Weights of a small transformer language model.
Size: 9 layers, width 320, 10 heads of 32, MLP 1280 tanh GELU, 13.1M parameters.
Training: a variant of Adam for these matrices, 6995 steps.
Each number is 500 + 25 x the weight over its row's rms, rounded and kept within 0 to 999. Layers, rows and columns count from 0. Numbers have three digits each. The size before them is the row's rms in percent of the matrix's.

# down: layer 4 MLP down (transposed), 1280x320, rms 0.0495, rows 127-226, columns 64-127
# up: layer 4 MLP up, 1280x320, rms 0.0561, rows 128-227, columns 64-127
down127 097:497502508463463473485473475508487495446480495480491489522535466510506472484471451461503461504522472501520509521513518509491501524495503520505572505493497495530510496448479504493530507463463540
up128 094:509505477515525489509508528494511496529548480500490500538527517472488503554497522470479555530476502524530504508529472492483510453494483453504510523492505548471489496494526481506523486523476502
down128 093:550475493505480560508492502468513504511466517513504493438522505461478486474503498501518472524492486463508533478457501504484541522481532488510480498443502516484494538507533487537518496507488519
up129 102:521439494484468553500482516554500504492517512498494525511472509532458461499520541504523512466494471489494509485496557508529449502498498494505505490484541523486503528512529477501512522523526521
down129 100:517500516517495517506444506488507531552493515492533521478521528485497483487491520482517528477496467465498544499488474517505521443452454477498507492466490492492476504514492485519511519478480495
up130 106:504530511490491487507491496460488511472541465464483498491528513492483457515507509511532532499511480512480508541534502512464530492492533510475517479488508483471465552480510531539509510468462494
down130 101:510488498499455519470473521496505508517481480499497454532506497453536498520503516472492487487512509479490501505503475533540523531508509520498521500472492485571495479515479478496485486505501516
up131 106:517492486458491505498449485503498474502517482488489515498535518501496486454523521533519544493530519543488495511503529516517533463482442488474462465495490524487504460506523451493472458499477485
down131 115:466481496486529473491540491475538485466500528518507467488459474561487513497514499465491509512508514496438498508503540506475500507498508474500481502485569510472497547507472459512482506513478504
up132 078:505507484498530505525524470532476507515496511512534527501492492528501470493450545496492517544512477490505455491547529523494517451446472473468464503519502533516492542543514510514552482549486534
down132 089:505508506522473493529488493518498519495539527470513478459488496544547496466541488460507492479495527464491467485478510521565531520460499528479489487490486462537462509494466473531510513491498544
up133 093:485478529480526528543503446473538512522514498466529528528503491499508496501508503477511504483468498511493460457528474522505503500531485464463506485499515499498512506566475468534445493497492513
down133 091:536501488516469484489491503527515493525530493512481522490502507489475502482507469481526495523455491518506509493480469498470494515542497490490483466496543509468498510511468504518469555507460541
up134 090:513525473481525518486524541482490545492474462498516545539484507507472503516534513512480517526509517434501525471485460480495488480535491565471491476480529515483518500482538428486445516532502466
down134 092:501491514525554506521488469453505555500528479541491507525507483465470495510526531479478435505540477507488482511504445532519488509495497489513456535482495504516570552522504503506512509522492507
up135 085:519455559495469517557475491531502496486456530481514485496472490475500504455530496473455512472484476510536467535521521497489502519522492501437470524487485517467448522478516513534504506496475507
down135 087:503510515504477448502479519457503488492528472498530447521516517516553493509498514503531514523519538501481530503529463460484479479536510457524475486488532531505508477490489466506482505466515482
up136 080:501530459528507526459501547504511479496526493514487501503529489543513503529514485513545502484481509477499494553488499522563527479476513452514498463513473506505480526496447532552516527502501502
down136 086:450509535511525490513497553513506500530489518516517511547455532481470507496476478530501505470468510440517481499520552475479479484531523532533521498491541495517533482525516479516484551527499502
up137 101:492513541495480513501482475503541517489531498493506525521493515460526479525500516544478481452532498509421495461511472506517444521526494465496458532480484539504543481491519554500479459483494484
down137 097:487445511501500540480506484510478496509501500502459503471545516508526489483483550492522545533509492533511477503474463460490526475511494522508453492503473536509475494553520506503539509468505512
up138 095:510460520489497469522496509511472536465491493500522477536490566558494502527520506488524502501515470465498538494499475474473494482507500507509468559499496504491510555534547546513503527476496485
down138 090:480521490511525491476491476479475480548476557542494471474474476488481483484508468498468528494473527456526478492522497448486490523508507479485535469524523528530540527488472490542468455505483531
up139 105:536478575465478482476467498481480510484493494523503530481514538435512505441548557515484526513504503487484517480495493506478498527528506460473552518491466499490470498514501523503497470489494483
down139 105:438537455520497540523517470528523510520541512480490479549495494535460522521442444490514480508495493499514491495479507471537494503496478470484465507481514476485513477494506453492485486511536514
up140 107:503510455466508492462532469500459513490513484461504494552507537526473501502538517493513494500492472523475512529448486480524467500509429469498528495469502538496470530500491502494509505529490507
down140 107:535491517468496502493467499460473518509495514545481509494492456513529478493512455487476512528515527495461544477523543440478518547500498517461514483498501516469492514498532528500469506490516539
up141 102:502513491497533478486480477508516519491546519503510517501485521509522495496539488523466450464501475509508523517524449502521516488500518481493504520495507548492503547509428487477491507514486526
down141 093:496518515531523495507524463499521507536535537479480476484521516484468485502514442486498522522509480489500497553514553522503486484491499477489482525484499492480559517521485464484541508490487482
up142 098:524479529525508528506491453478518491494548467463464483440513497508490505473557523493537514522504524495454479461512528533506496493491517489522488477493538499503521530526515487454511534518510525
down142 100:492460510513526538528467480486483543486525496506505558513473495459489511524463576492525502495522506492528497485482481540533517473541535561504526483520522502509485486508542512499513524488484462
up143 101:548474549519503528530496502461501499501499462481506482541506524511502495447533491501505496514529489480483492489488508490455505491571491452492456514484517519449439505523472494522501461487503448
down143 108:489477455451440515526493491473532476494499487500514489497544484477504483474536532511505499543526526540470520507496495511532514509538539479499511488495507484507479493498499452483458509532531521
up144 106:532479528504544480526497479512479530520493510508557489506437513529475491524471478534505505439566523475507498518516522546509496491535451467512485531482513488495515529527511457537499485522549506
down144 104:484509488475489468518531476475467437452484518510475505500516515464503483490480511492499503508494509550505503515511528506515479504473501504525508516486482480460523517536539530518463511481506486
up145 106:483462505536477493519491542510508461517493469515484535508557545498490500531529498472515508507486506478482512465495500520489508466475505519487508501511508498523514510525513516515480508449543478
down145 102:492481499527518487466506484459519538514502508525473441468486507536474512436489524517484473516523558515521513514541539492528476540481500491504476502492517500495542479539491483484504507448476513
up146 102:467482478510502539502495492490482550490469497509499535548520517469515487531544525494483518498496541492505539534573496521501524483529482487454513488486502524521502510518532459451502478456517504
down146 101:523493537523533493536476479474496478502554525506535513504541489540524489499494517539516516466526453508506508515532476522495518513496505475476521561506487464487497492511495483515508526502467470
up147 080:532475497505522510521475482512435490525508506505508481505489514429506486505525495459501482500507521521492461489513540489524509508457533481497466495475514539478517522518482460480485522522489506
down147 085:495528541510504516478520476507519524472522484508519499509504485505535494486472561527454440500520487496520505513478497454481508518527492481514460495515495520523516497522499493478458480507497533
up148 096:474515494492524519507531515502482530479484488522489526530512523509505512481548514482487557530495489490521516482501511506477511532472469487497504523469472504457488511494520527499516524510529504
down148 101:536509511479499487532530508510464509478518483498535511487553540514472497526490424508487498503460508512487452531517481431490467514531494542525509510562500493488472496531504496501537489470467488
up149 102:490510502558506479497454518482535538510499513489478530498505484480471484495474502536489488470485475490507497521530502493526477508466479450459461479497520545472520480510512555478493530474502468
down149 099:509471481520504481506490514470488498462500479526486522513481505505520502491541512509479510469515491456454494497473501502523540575511502553514488479523492500514482493490502477552495488467487487
up150 099:492483467525569520502538533521484482473473481501514537499509503512463505496508497505457531462489507445493555485497469465506497502509509520508503516502538514464520515464512522492482486493479543
down150 094:491476500549513509476497459512519502513484512502543466474505485456520521495511486524485486511505485550481503491523555493495510528549515499519460495504502519466525504497494520487505486504502512
up151 105:501532510513529535482505496500528506497495509514506512488511518511504497506516486491513520488527517517450497478504475465503502489467458501466500481494487538519510524463510470484477486461520445
down151 112:498495482500518495506520477513463530520471501455468544477505503535500480477533502488524516507475519444508527515535445503524497482532476507465505499472470476476529517512535528438527520476509494
up152 090:501457495475459530459505560457524476468498473506464525529476509460525486496537487495506483493501474511508508481484478527519478498523501517524504513516457531525492503530496501471496532527492507
down152 087:524485503543501514497494534549523549486494502460460506529474463517509472489505453484510511487520502495531500515518498491497514490468502463498538544482496518502574504467493523483476556484537524
up153 073:450470486478523509514452496481468505504506465501498506503514494510515507496475523512561507500547504505499533517488503542494559471487471481503499486483487549548443556454488515480497451491472521
down153 086:495477483528474504480476495486511476511441513540510471484508534528487487499468509500508487503491445502474459498513521493488481512444494499498490498500509468498467484484520474520508567497528504
up154 099:469490516551526531540529476526525494483514493482485516477495485522446500522503527494510506504549465507477514481522533498494478504554441471478464452498509503516531523519501473470495503530500491
down154 091:495477519480525498506482484483568482470495514459518497524471518507543524502541504484542473485504494503555518495491512497574539537471476471453470535502444502524496519516483524445480482491527525
up155 084:516501468512542565466487509492504483493462475462544479494522526500466497484487492483531462498484510473509489468475525524545447490500502473485509472505548542515549562533527527483466529516496501
down155 095:505515484493497537482490537536511502528485501507508432501506529482512492522476494509560489486511506495533533485484498522521502527473499494446511515510518465487492489523489516507500442490526512
up156 087:529482487479515516491459533484538513501468464490509511559502499463505512511521477473510503529483519503477481477506466490550514512494491502451493487516520535495512516434507517513503524480464509
down156 096:505506494524515499514496503496494502489522512488539479513520516524564497510492484497478523454475451472481473519491491528480525486529525477511488522486465483505454485485449450546536467495481482
up157 105:511487548452529464507523495502509496443500501488483475511474511549476482517485503544520524518535509511470490495507546504566460532519495490485462493481525543488425514473538476511476519469517475
down157 107:509462472494504549452526505507508516522529500485499502515499513498493462504467510492487508508480478532503489529551532500503584527518481472506512531535482474533489476503462512523526537495518474
up158 094:500529488508506427530498487497468478525490499493514499487494495464497481483487495478509482499498505502525504469515506525510476496465478500482487504489502524478474501493509474495515520491527472
down158 093:500547516467499514500498537444519510536486484496486490469501521525496488494496529500472503491481538469466489480465447529493487530515501476521495491482477477521522525534499485516482461499484500
up159 086:501485523547515521504502552496486485480577494531530520493471521456483506492556510498491446499528514517510541508505492520493493483511507478455497480471488536501488482504462542472493499496542506
down159 087:491508467485507480477530487531524511477427509484479502535493475500492493498494532509525494497493509494495504510534537539526499488465508518477529496488517489479527529506491467533515507498483523
up160 084:513485482470481540491488503543532494458491481485522506496467524487481505508513525517497507477513499461495477457515531514500482489548478552465426493475457483518527510454514473518488522518528550
down160 093:474493508522485494485508532488476468506520489556454430504544540465527496457518491517445462489495534512517516506466484522506460510450496490493553508472536502456524445513487506498519512496458484
up161 098:491456466517537454511511502505508513473548494500531506506485521480489501462497534490535499478487561464478513499499526507496459519483491512480511520509505501498504527500490536488487509534495508
down161 093:477521461503540499510510484484542514489464494498489516435498489497477483515501487500484473492506477487505495486493480519499529513494497519482527517466516513443544500490457453500544482505487523
up162 100:540471550484508489468441494509476485510465520530483508486487481487476498500513529496519491510522505470479460436533513513527508524514452515437567466477459537514461481516521462529493496534492472
down162 098:543487481480460484509493528548486500495498512491470471476500478473492510514483483496516482529490525540527467477452512476536485490518539475490503493474475562521481511522479512493503525490481518
up163 104:466523498492522470528469484481528553480513503525487475491483488483487496528495481551569508502502504543479496492503523460489476523481449489514439449468505499466497485486478497473485493501536517
down163 104:469503499473525506488472550475487473510483491479471514507541483486477499460531490477458535476477506529525493483493518539520485490489502478528506501459524504524497500513507468511517513467492511
up164 099:545472460505513512492504516548488501474493488507497524493475494504530501479502485499520461527519492471531527499492477553465513470461488457467493501476492464518511501498516530515508496534509481
down164 104:511447481502473495516491531496506487517500518505465471483526498528482493479489474514520486507496524492480494480442543489535496519518521460510464533504438501447454514473500503473508481497490476
up165 085:533505523511530487497461518536507511517514539486522501500487515470511499511524473509509495458504466538514473483508506506500519504505529527458476563507502509499515552494531504518512530483488465
down165 100:514469500480495488496479533468501511500518501533477500495496489511509504466494499547537566512502526465442509499498541475512498508527475475482476447515515514532475493488490474504470487536487509
up166 099:484525484510499548539513502504498525458549505483515514514493538491466501474507477490486500521478480490440550430493470483505507492465486471532506481463505536471484497459504477532539469515487506
down166 092:470556453464533477515555495466486510504513525470518500499535505488528482520511454522513497474492458496449482541475524502473492501507483479461490555542490509545493545482473515532492439470509476
up167 068:540516533473506487512487470505514485484487501527542500530504500516499500483473520511507533519566517527477531528485486512550449523496471496484513487507475516489481522527507477541484488482499500
down167 089:496496451506482499488493473502531483513489516480487485492454498503501484488472507519491494482470458472527480512462516489491424515513454509511479505508544488530523491529472479473477527479512518
up168 103:481510518485515546538515488516496514502495473492476547491493488480483483476548539478519498506528529516473493453451501506510509460545512462497500503468528518480502543520483496478452485487526465
down168 108:562518507544468500494513520531475525458508496488512524519494517516503468488488486523478503419515500490496501457511500526509478509490472498515439538519531534461518539492470496566524504527513515
up169 101:485462487508500504505470443517515520456491478501513558538453515500494480545500512485483493497466517464523504464503501511527501526532484499474469491487500509454480531509521487487549470507482558
down169 109:510488493441473534494541558507485503505517511480537487520473476512470491476514510496502500492494478516486468490487527499458522488478482488481494526474549507478503526513491501527508494527497513
up170 108:523494495507547497490469463492500538433486500462507532512491498488487474490525497490489514476505503513518480473547486531472500447508502500437492508474471482490479526491512508491523514530496479
down170 103:474522474531527519530495515463504451503486508519472534521495480473503485457485463471485506527471503499473476522531545618487519538549519503488517504466489483516530434526507526490493498505485501
up171 117:518495522501489476506464543527537508448513485514513523527463495512513479504483500484490510509523515532483515476513489518513457494553505482477493491476521483441503509511490483539491538507465501
down171 113:523476479488470473555503493537529490531489477478472495558507488508489496516506486483485525493541521513522485492464477542528467506530499525480441481470497505538458487538505474492502489518506490
up172 086:433514463501498511482503500532479519514512495551521520487495554475492497478489458531474501494508533486492471522479501516472468527526458470461503508427540511464526483528524477467485512528515513
down172 079:480468524494534527500501501545481528508488493508495520546508513506511469496495504486490484511477473505527518537501541493482528492485469510512536491490476508448514498514557511490502506482516509
up173 116:500498517474505505502517439514516480499532505492479498536498502520526510466509548490503541487505519523466527474537464508509522500480523467500484464487510511460516509556542513491469506461544457
down173 118:517472500495506498492513522507523491567473491449492529483512488471485484504467577532487523532479504533486526509482507520545528511464473465479468530527515513511505494505512485497466537505514510
up174 099:458477530544534482493455493502508487490482453480514481487482529513487500502531489510493508515506561496466442499512472508499521520520533485494529503474499467509482568546506519478460473490531518
down174 096:532513510488467496513499490487512524496523517487528465472490524485495496529496507467492524478486478468471499502544525499551481501473488489537503503566506523529534514489482488513457480534490488
up175 116:520498494522538503503514495488513561498505506502494495504481518475480491485500501500530485514523502530532479545491500501530518548494498454506489512521515501470507491504519492484464541497508487
down175 118:532523495514490495490496517464534504457471460479470512529524492508538481531531457460475527499482534529523499501485499514456470504491478509529462494494482527481507492495484529537509484515507458
up176 089:487518474535523516512513575512539503516489519528534511505477538439506498500506504521512442495535541480472481498513510527482474570538445468475517515467528534467526478468514524538504496530544477
down176 079:469490497482519523514494483531471486502488511485478454519501505469520445487497490509502510501484495534543482522491543512506488506469521508459530492462491522476507531481499510470512476477524488
up177 097:542510560483483543474529529433471477533516512537461505497522469498495500482511470506496518469493531495498531488471519508522475478546482509496459451498486538484512520508547502498495530506506506
down177 091:505457458489454476493521452472512513534520509506537519500492498463487514511436515508481497563490492477500516524515516547448527510491491487515506549472461520573500558497541474490508530502524522
up178 107:478507527488459509511511522500506479519491485467515531549507539526495513544531531499479514472511491461453523508484491530504450495541510473508448506496509531500507548535479441512473488497521507
down178 109:473468513491450523493500529488457477516521488516483457473509524505500493503482519501488501534509478547484470491490519513521503532479417540529517495458531513491476563499472508503406533512514463
up179 088:507508510507502474485501508506511516507502518526502490519557529516486491465478478503476487473538509483534554476503516547469484501470492445482491499499493490503520517513505464530499539543486499
down179 090:477454484509476517490488468527521477545502513473514485449510458458510497520504499499543512535516495559528530507473479502515452499511472521485500544524513500516541499479519488507471518489515492
up180 101:481519514497540550461480486525502460505480470519460501522540496497511504526519522485554492557479516519482513470522472531502502475492526521486496487489536487507520522520512523437479490521509507
down180 113:483505523523476480536461509500490522493474511444505507512468466506528517464461536482459476513529539511500515527485546496473475542545483492492560508508502571514498494491476487544522535488510500
up181 110:551462551497536500517522507506476521489517488477506504519546521481498497529521477464500542532509513468470463507522471488506515530478493510458479490507493532508484507515504536498488474487469519
down181 113:519485501499464489500507517494492556577478482513505503488518487505503479508574447529552509516531469498506505544536497476448496517478553513497526508494479457519537480475495502550525457484441466
up182 087:513453506508541509504476490513480470520486496500482526450531514517503478510492529532488486500535514548449480503515488500482463502508484514476478543466506503454496540513517514529471525520490511
down182 093:500492504512528518496498476484493526461519487500541506526525504466522503457490545544515500483526490473495511517524519481460518497484520554489533488471458496443498510507475546488459532502515468
up183 089:468498470534499470489530523521501553474485498508533480534481489453489481491510500495486446498518485538486470526503499507498492479511462499456474507475509492502468509520494530544502524526520529
down183 089:483506543516488513548450489488485474513513498503462449483500454496502537502524484496475499503560530477519503499478514493451477503496499519535488504460475490526511536464480513490504552495484457
up184 104:504463491517499484529507525493484523454501526476528491516522491455502513494548501527519479459508572472537485536530498524505504512477491497483431485472515542508508548475495507482515524505511498
down184 112:503479482552507490512495541514486523515518481544506508504516486497493500499466527446494496498494516494501500505518463549456505453464502501478530504455562520525495498480512492517530516460490468
up185 111:536486547533495535480504501523483576467485468496527516495510539513420497544515485473481504515543500487484513467535521538511504474517501490504499525486486562460502491511487528480509498477496544
down185 118:517488513501490509505484490492500460474537515498524442509536521458523476507475457508553492497487449497514524500544474510491468500490475488486521489506491515502493478505442484505505513495488471
up186 110:506524527522491546503509497514446491496457512476457495489443504498483505540500528530500509482486462510452519489465504499539534444512508511477506475487520535505489537548496432517511547487521505
down186 113:514481526483480514498473564515469517519497529515555474507534505500512485493479555499496497473524474494528528508465466485494484522480541505533511510569482508491487486510468555513477536540495474
up187 112:494505494497508480505464503547476504499473511500481544522493492540470494440491479487493475491497538514537520469474490504522504493519451523447437474483471502513515512522526465514429505478539461
down187 108:529492498459484471445553483492551511539518549464510485482521470542506509536517495534491530477560522474500506511467488471480464470521505509499472491503498496516484544529449502489487467525493528
up188 102:468526486535503502566511488516527482504491503501513509546474480511469506536491506482513478450507495516493521481491540528530480538510492470483503514500492495477461534469516518485523511534555496
down188 102:504499481464474497508508492470496511493504499502478479472504475489489489510508515491513496535479531482500512546492513478471527486518505516510496474528498539502520485560532447517477506478501490
up189 093:510488513514524530534491527495524498455536506510492487533481507494511461541523491543539519479554502519477528470523497463538490498486505515485459513503502457507502482520540533521479503469435539
down189 091:476461532516483460483480513499522455538491508499485488457554480457469516500499473465531479506503489470550485526504487496522464523486474531494496502515509532454500524525542515502503483466489473
up190 102:519506509532489452525489489484503473512527514488486494474474511515476503454491479517541520489513518519451480469502513509511443520509448483471495504473524525504493511504532497494498504530529463
down190 090:507490518510479519527473523531483516524527533526493534485477484518540519505550503525453539470459504522513497451475513507505519494491533519469460488480527498485480498473551477493492482467444468
up191 097:523524514523523476492540511455480500468521482492507452496480529495469490459516528489525503519486533461525540495539500501492477506530492543524516503449497537477489480483511515498482473502531551
down191 096:514467458519453491494526491494476501480471484495519521539529470503505495505503478506458532537464517509533514492466536503456495532504503535510554510538455517513497490508532509525554467471454522
up192 069:473504484469491507500520508523567511461495463501500505496534488490521483487512490495488579505485522470518502492515541521582514541511539503523543501521454499490528505533479498506461504469509506
down192 091:486499498520492468496470497499526503484487518516484512478442544470460485482497494550521488503480485505469476483473550492530483510489492480515501539508561490505521554503500501464514509517498469
up193 106:522512548506484482484521514475509527490465474491501497504516500469527478535450545511481534485505507488449500480546520533499525509510456505510518495488481506478488484514499527464481517479506503
down193 124:496532501484457518529519494504509517487516508551519529535514531509501451471545469477467498492477501477501466477511514513502503526493492501476498485482460519535479522540511483496466485481444495
up194 101:462487491542498503519455522481504489492522478533510491486461507490492502564554533539518511482508506519474476495508527532492490532489488503483437491484505544466522519522504494469484466503523551
down194 098:513516531511504523502494500511492431474476512508517493424531519517469487528487506498497490542468526475486503523485525532495533474487480520468468506492504496474499555472536527506565509465521470
up195 099:487509523543558471517529504538480522508503474500528473507501498456495489496531531486522505511502510479516507495487500509522514542498489525514502494494495510487498490471479521512482514547510487
down195 098:440510547532513526522524535492508494492504498496508509500476550513525475472543458521522497476508514508493532541490481503472529500517484504513513497451447526511472529489519532474454487574466506
up196 092:504516483501538482479477512496477504485480445512498516506489521457455474494543522465578529464523513512496482511485498471521490519530537536490503487496482509484539511514510515472490531510512545
down196 089:497484501497514506486475491506507470471483536478473501493473462529510496509537429476488493545492512474493478510509508492482533471484490537510513544490497479500528493501456517502471502500516471
up197 094:503492480494530510496503468500504507466453507498526496506486514472514518491491531516516462459499526482472542457468496519475462521530456524476544537505472470488481507474534463537455529512550537
down197 094:451507502536478493531504517507518516532545471495482521514546540523517493469521484481484505499476515493448503503479510495503542477543495492516500484532501479501529472533447520508487520505521463
up198 100:482516496512502472516512531518499488469545443498527484549520538483499489527532532496496511487512520492480537494526499518480494501509452502473509529483484496471478437475536508490502497489536500
down198 101:502496515533470491500489544475507489467504483528477482529485493510458466515471492480529467525528459422492486488457542550506474499521521459488487542544494473540514485507464538482548484535496517
up199 086:502543510462477494508502463473507500471465448494479521520487532514471504503496479463484468475500498538484509510502548507495468521507526483485456496483478510498483536491507474501502479502494496
down199 084:476499507537517499459496539541483463497511494505536508489492441522522483541473469478487503511503514458493499498487453453518471514474474501512478519521522492506504494489487482505486509528506465
up200 105:470493469485519499524527496513526492475501526535555502495411485474506499480517508515501508515503501482521488485563508486524480469538491526491502499511510526495520521466487545517485520511517504
down200 104:478517514489450497508509498541466496522507543493492492511512519511475496504543482451516499513493516569497498475475489521506511479396524499495522567478540490533505480469560540503504509516494458
up201 094:468536477536511473474557481454529517509495470517524478579501477521484505535455506498488514509513479506503506516504445486507478513465509512523489521469508485479489509516531456471530539530550553
down201 089:512445536480486500502449499497496484491511550539471472502517513464452503475532493504496554458486534526490528488504573488505535538489498461459493483556475540479513464515458563500495477514484490
up202 110:503479482497519467475475473478510513507487506520543520505501505439529506504493511490467503467495512494458503502496482521503479523483485503467456544508519491499521466506515514527474442493524506
down202 102:508477480516476482473458489509496503452502507559470520480551462514433480489477499480506474512521494479523481492497496537498525497524496506495514490458490498483555488498471462491485477507497555
up203 079:477519465490514501507493491519496492468492477466511504501460485495521516533511467472552491495486513484423481525496471504513508512471495511496489540513581497523504541491468477530482515539507506
down203 084:500512451509503504494458557482499484506438510521502492493466542526464497504483500511485514514517507542557525494507526494484532452512513528485524493481493459486522452510527472454475451476512538
up204 105:460530464510493502507474465481530527495514485445460514498534535515503494521541505499511534516488485500492522458519501505520524468479496484500492485468477489497509489468474487494545508491544474
down204 096:474457505518507517476483533468488490496492522472485500478465483479525498484531479507451480511521516494445494476478505504490497486530498522511528477513509468482490490492508484488496487524525525
up205 109:508528489486520530466480496521495513499417481494473520544502495473488502489506528484499491505512518523524511468485466513504484462503527507495487515481525512502495496491517469501460514524505520
down205 106:489505487516486492485487530511514501523493485489476531514493487541499489537484553460469495529484552495518470520523503529491493466500500498488515489488488507508514519485530509521503534492492484
up206 106:503467530493509503470484496511453515494475468508495497518506546501486474504575510480483530462512465474478478519484493490505548489552471462482469496492509538545528563521516519481492504498535517
down206 113:479511486527536502496470510465563529536500521516521482488446497503532496466517533467493505553518487519486509528505561484503487470522525486485475514532513492491468466494488516487520473461503441
up207 109:507499523491587518501524489478517517492499488470478499547510525488498507510487476508495521482489507518515485465495495551510512503522490496533498464486518487481508506515508490453505542484493547
down207 107:489497569496491505537495446545527501490517522535503499516458467476494513484520529525538486550518459498513492522464508516497518495462513495499507470497473512513500549501504528479494486522488506
up208 103:472476516552522489537511534470495528515493496498526471529511529489494501563501488532514460502497519485494521512507512525550472511495538502500526539500507473491480499476505495455465506527540497
down208 096:483532516488528511514478519536509487496468480464529522453529505522500500475522485488519473442473471515513506472511502528500500536470533508472498507551474520526490454505518535506471491528470453
up209 105:526492484501504481479468460504487524519479491448468552533501544488500477514519495486509519520536480510521514486508457453524504528465509503492480531520516513470525494491490540495509468476505484
down209 103:514455487522472534456491524514490495467505490548466497527498503516493503500493505505533505502482525487489485493471478485462509519529439491515492480503484539505458485458495498480516546544524533
up210 092:496491499540523505506487506507492516499506477497508475504465521573483465573514517526479523467502478514520476494540564512508506534492468476490441486504476514518501536476507516490536534563530535
down210 083:483515486491511503506508511503511518531492507535525554531481508507533501472493511496496523492495504511536489461496503503503475505529487496484527486521489528501488495496500522500526485490500519
up211 105:490479488542551445458484517489475499531492464469507479484525514515461475503516505549527514497495519471510558479479503483539475463489484542482502482432545508508486543506518465503480491501519486
down211 093:478497517520504506451458512502481508536493496512482487468497499514483483527511467508417503500523501496500505482554483516440528510516497531536477513501503500529494529497548488515527476514491499
up212 088:531490478508557505518484504487474544498474503493476543508497494506496512500491509516502517461517514454481519546496498543496519514474486493465434515508535470537519508481509521458517497490519510
down212 086:482508458461477525495509507525516527495497524527488489495486584462528517508499498449466477494503508556486517495480491479528486514518532534489461476525513510508448443484513541482497466500553548
up213 102:518513508511512518473516555472490504508562467419508517503486514491501490475508513499514462528509521494510561507506485503516513439474497478534498532505500510503493473490480498472474515513487483
down213 109:475460525490490506479549516448479472491463489524523463507527501447493508499495512547513538477510481513528484520542496522490493523459497518497499497526500515474489495479491496501467447488547547
up214 091:541523453520508499487511503582513555501516495489515498497477512418507505545503512493491501522488512503482515429494469465478525527568450545458520512471461549486506462512506534499502510526488542
down214 100:517498482543465519527468511440473446517529497498502474496529488546487483455512480479516473457539505495515519505515529541484475465501495465502475524537482500570484520484456457483529466459501480
up215 099:567501479518500513563508472550499480511482480491495482508459513458504481531479500449481474467489537489518520469516518533498484485495496510482476485479505538504495545490547479484507525481507502
down215 103:511476519491476531512515478457505554537509491518521523513492535465549481512493545508511465491489505447548499480497485468478542494474467471490474511514501520484516462503536512520535507494498513
up216 101:479496473489507504524528518525473520491510422495550470484509523467459486510486473495493507537495536477515496502535503497480503478515495511538555518477498515490524504515484489530522507485486509
down216 095:488512510471501498540508480516481477497501489519525534480503465506490501483485520515476513489497515565534525510457521488484544524457551506499499522506485451478521502447494535530501497469522513
up217 094:496479567488537510548514484460494519504421487476513545504534527473511494505495527462510505460502502533454507464497487491490494449490479481468481539495523507518477483544534514471496530511484475
down217 097:472486476509449486498522520540489505507468512483524491532553539546503493498506514503462496511473515513517548492483527490490492468508526558472526447526538488500458528513478482499489492468482514
up218 106:468513562516528448494489503502536512511509507499510496520513489476504508497483522521539524516500480496499488501537519499517483531507435486489454521442553492528486525505514497533484501524499502
down218 102:464492543508475493525506493475502523472497521465499512492481493489460503497481528521531497556501521526437499453476487464555512523491487506530478512495476456502514504477505519521516520567505555
up219 105:492472466528481470469537512489435481498529443507455523527474519474482483515517506537473486500545510493450496484518484488490458508481516509524520540510514512519471513537503513478526490481510534
down219 098:503484484523502499504456524539518485490509490509517495500516511468510541463470508466470517570494463519477509499493518508467493499526455470497466499487542522508489464497507504524561498481494463
up220 095:500519515512518512506507523511504519504516499495534520515490507484480483499511500525472492496522518475520508508480531547519456459569511472474471514470510532503485512478456449546551513522517486
down220 090:513493525443519492527524486490514504526456556502492469528458503481481490537531535527484510494488518533510554458484495499481509487501504499532504496541537489461509510499478522515465541474496515
up221 112:550445457493551507482499455496471530472502504466502527512555532492514509483497521547478509467492508538515508448513461501518492518503480447503480512511486507469462490529513489511532490528499494
down221 099:507485522503505492472523509539515515518520475488538519498526425499504511498490468440506495448525466475468485487470502473516469514490517474483511477500488515485521520467508474475506476493501511
up222 109:524464481504560474480456495506495469475524482510504475523555493486506511484524548490487492498532480493483544477488516468500473442476512503507483487506476492524491517528494480499503501549512526
down222 116:506528542459473573535495506496507494498510454546456502502450477484528482491467485500485532498525446530489474481513543512504524499486502497484509485539508496492471504480493508502514446493531510
up223 095:465501494539551506499547493498513537482498496489463485508537501468473499434512497535460523520498533507509518496532506519462545523494486466517516520480459487458495466494498519503501473473501530
down223 096:508508482463549467518526486510515507512504498524497509502520480528487514482493455465525465540463537506449477435450507530476481493521480498482484495462443527492498475531513551514537485468476510
up224 118:485483562471529502455516512460490512467531484475504487536467492483519490479521498529504509472531501537466525480525491512466482507500520513510500548510473472490532482501491486497487464506494476
down224 113:498470511483533488435520502476494510510513506472530496500469476491497486522510537467503492514501502499503501468512490517477520533507504483521504532540461488494483515506460496516470487458530508
up225 113:481501515470552493472472478529510506506510479502510515502466508472468510541510526506482516495493525521481500502543534492493515531464456535481509486436515513477519506539509521481485503483527494
down225 113:557491500510486499494528494509525490506452517499491478479533507503479510500473494506479447479497471456555481503462490492513468483529453444447487493488478525457496482472469527489522530486540521
up226 103:513490556518493510500497498457474467475493502450510541486479516487475525506488481461513513498513537479508519506514512466559449480524530528495522469498510509506442504502536484515501560495571507
down226 090:512523535521491515490507528505524545528447505496521542485505479483463482482481507529458474529454511531483470499495484480522520486548561491474474495482493471507526509499462503522502533494504504
up227 100:461541482516566508489533502512528483492467515486538506531482498445482487507485472545498491490492520529482459521531489556457475501514469474486521500469509515478492522456486453504509540514506524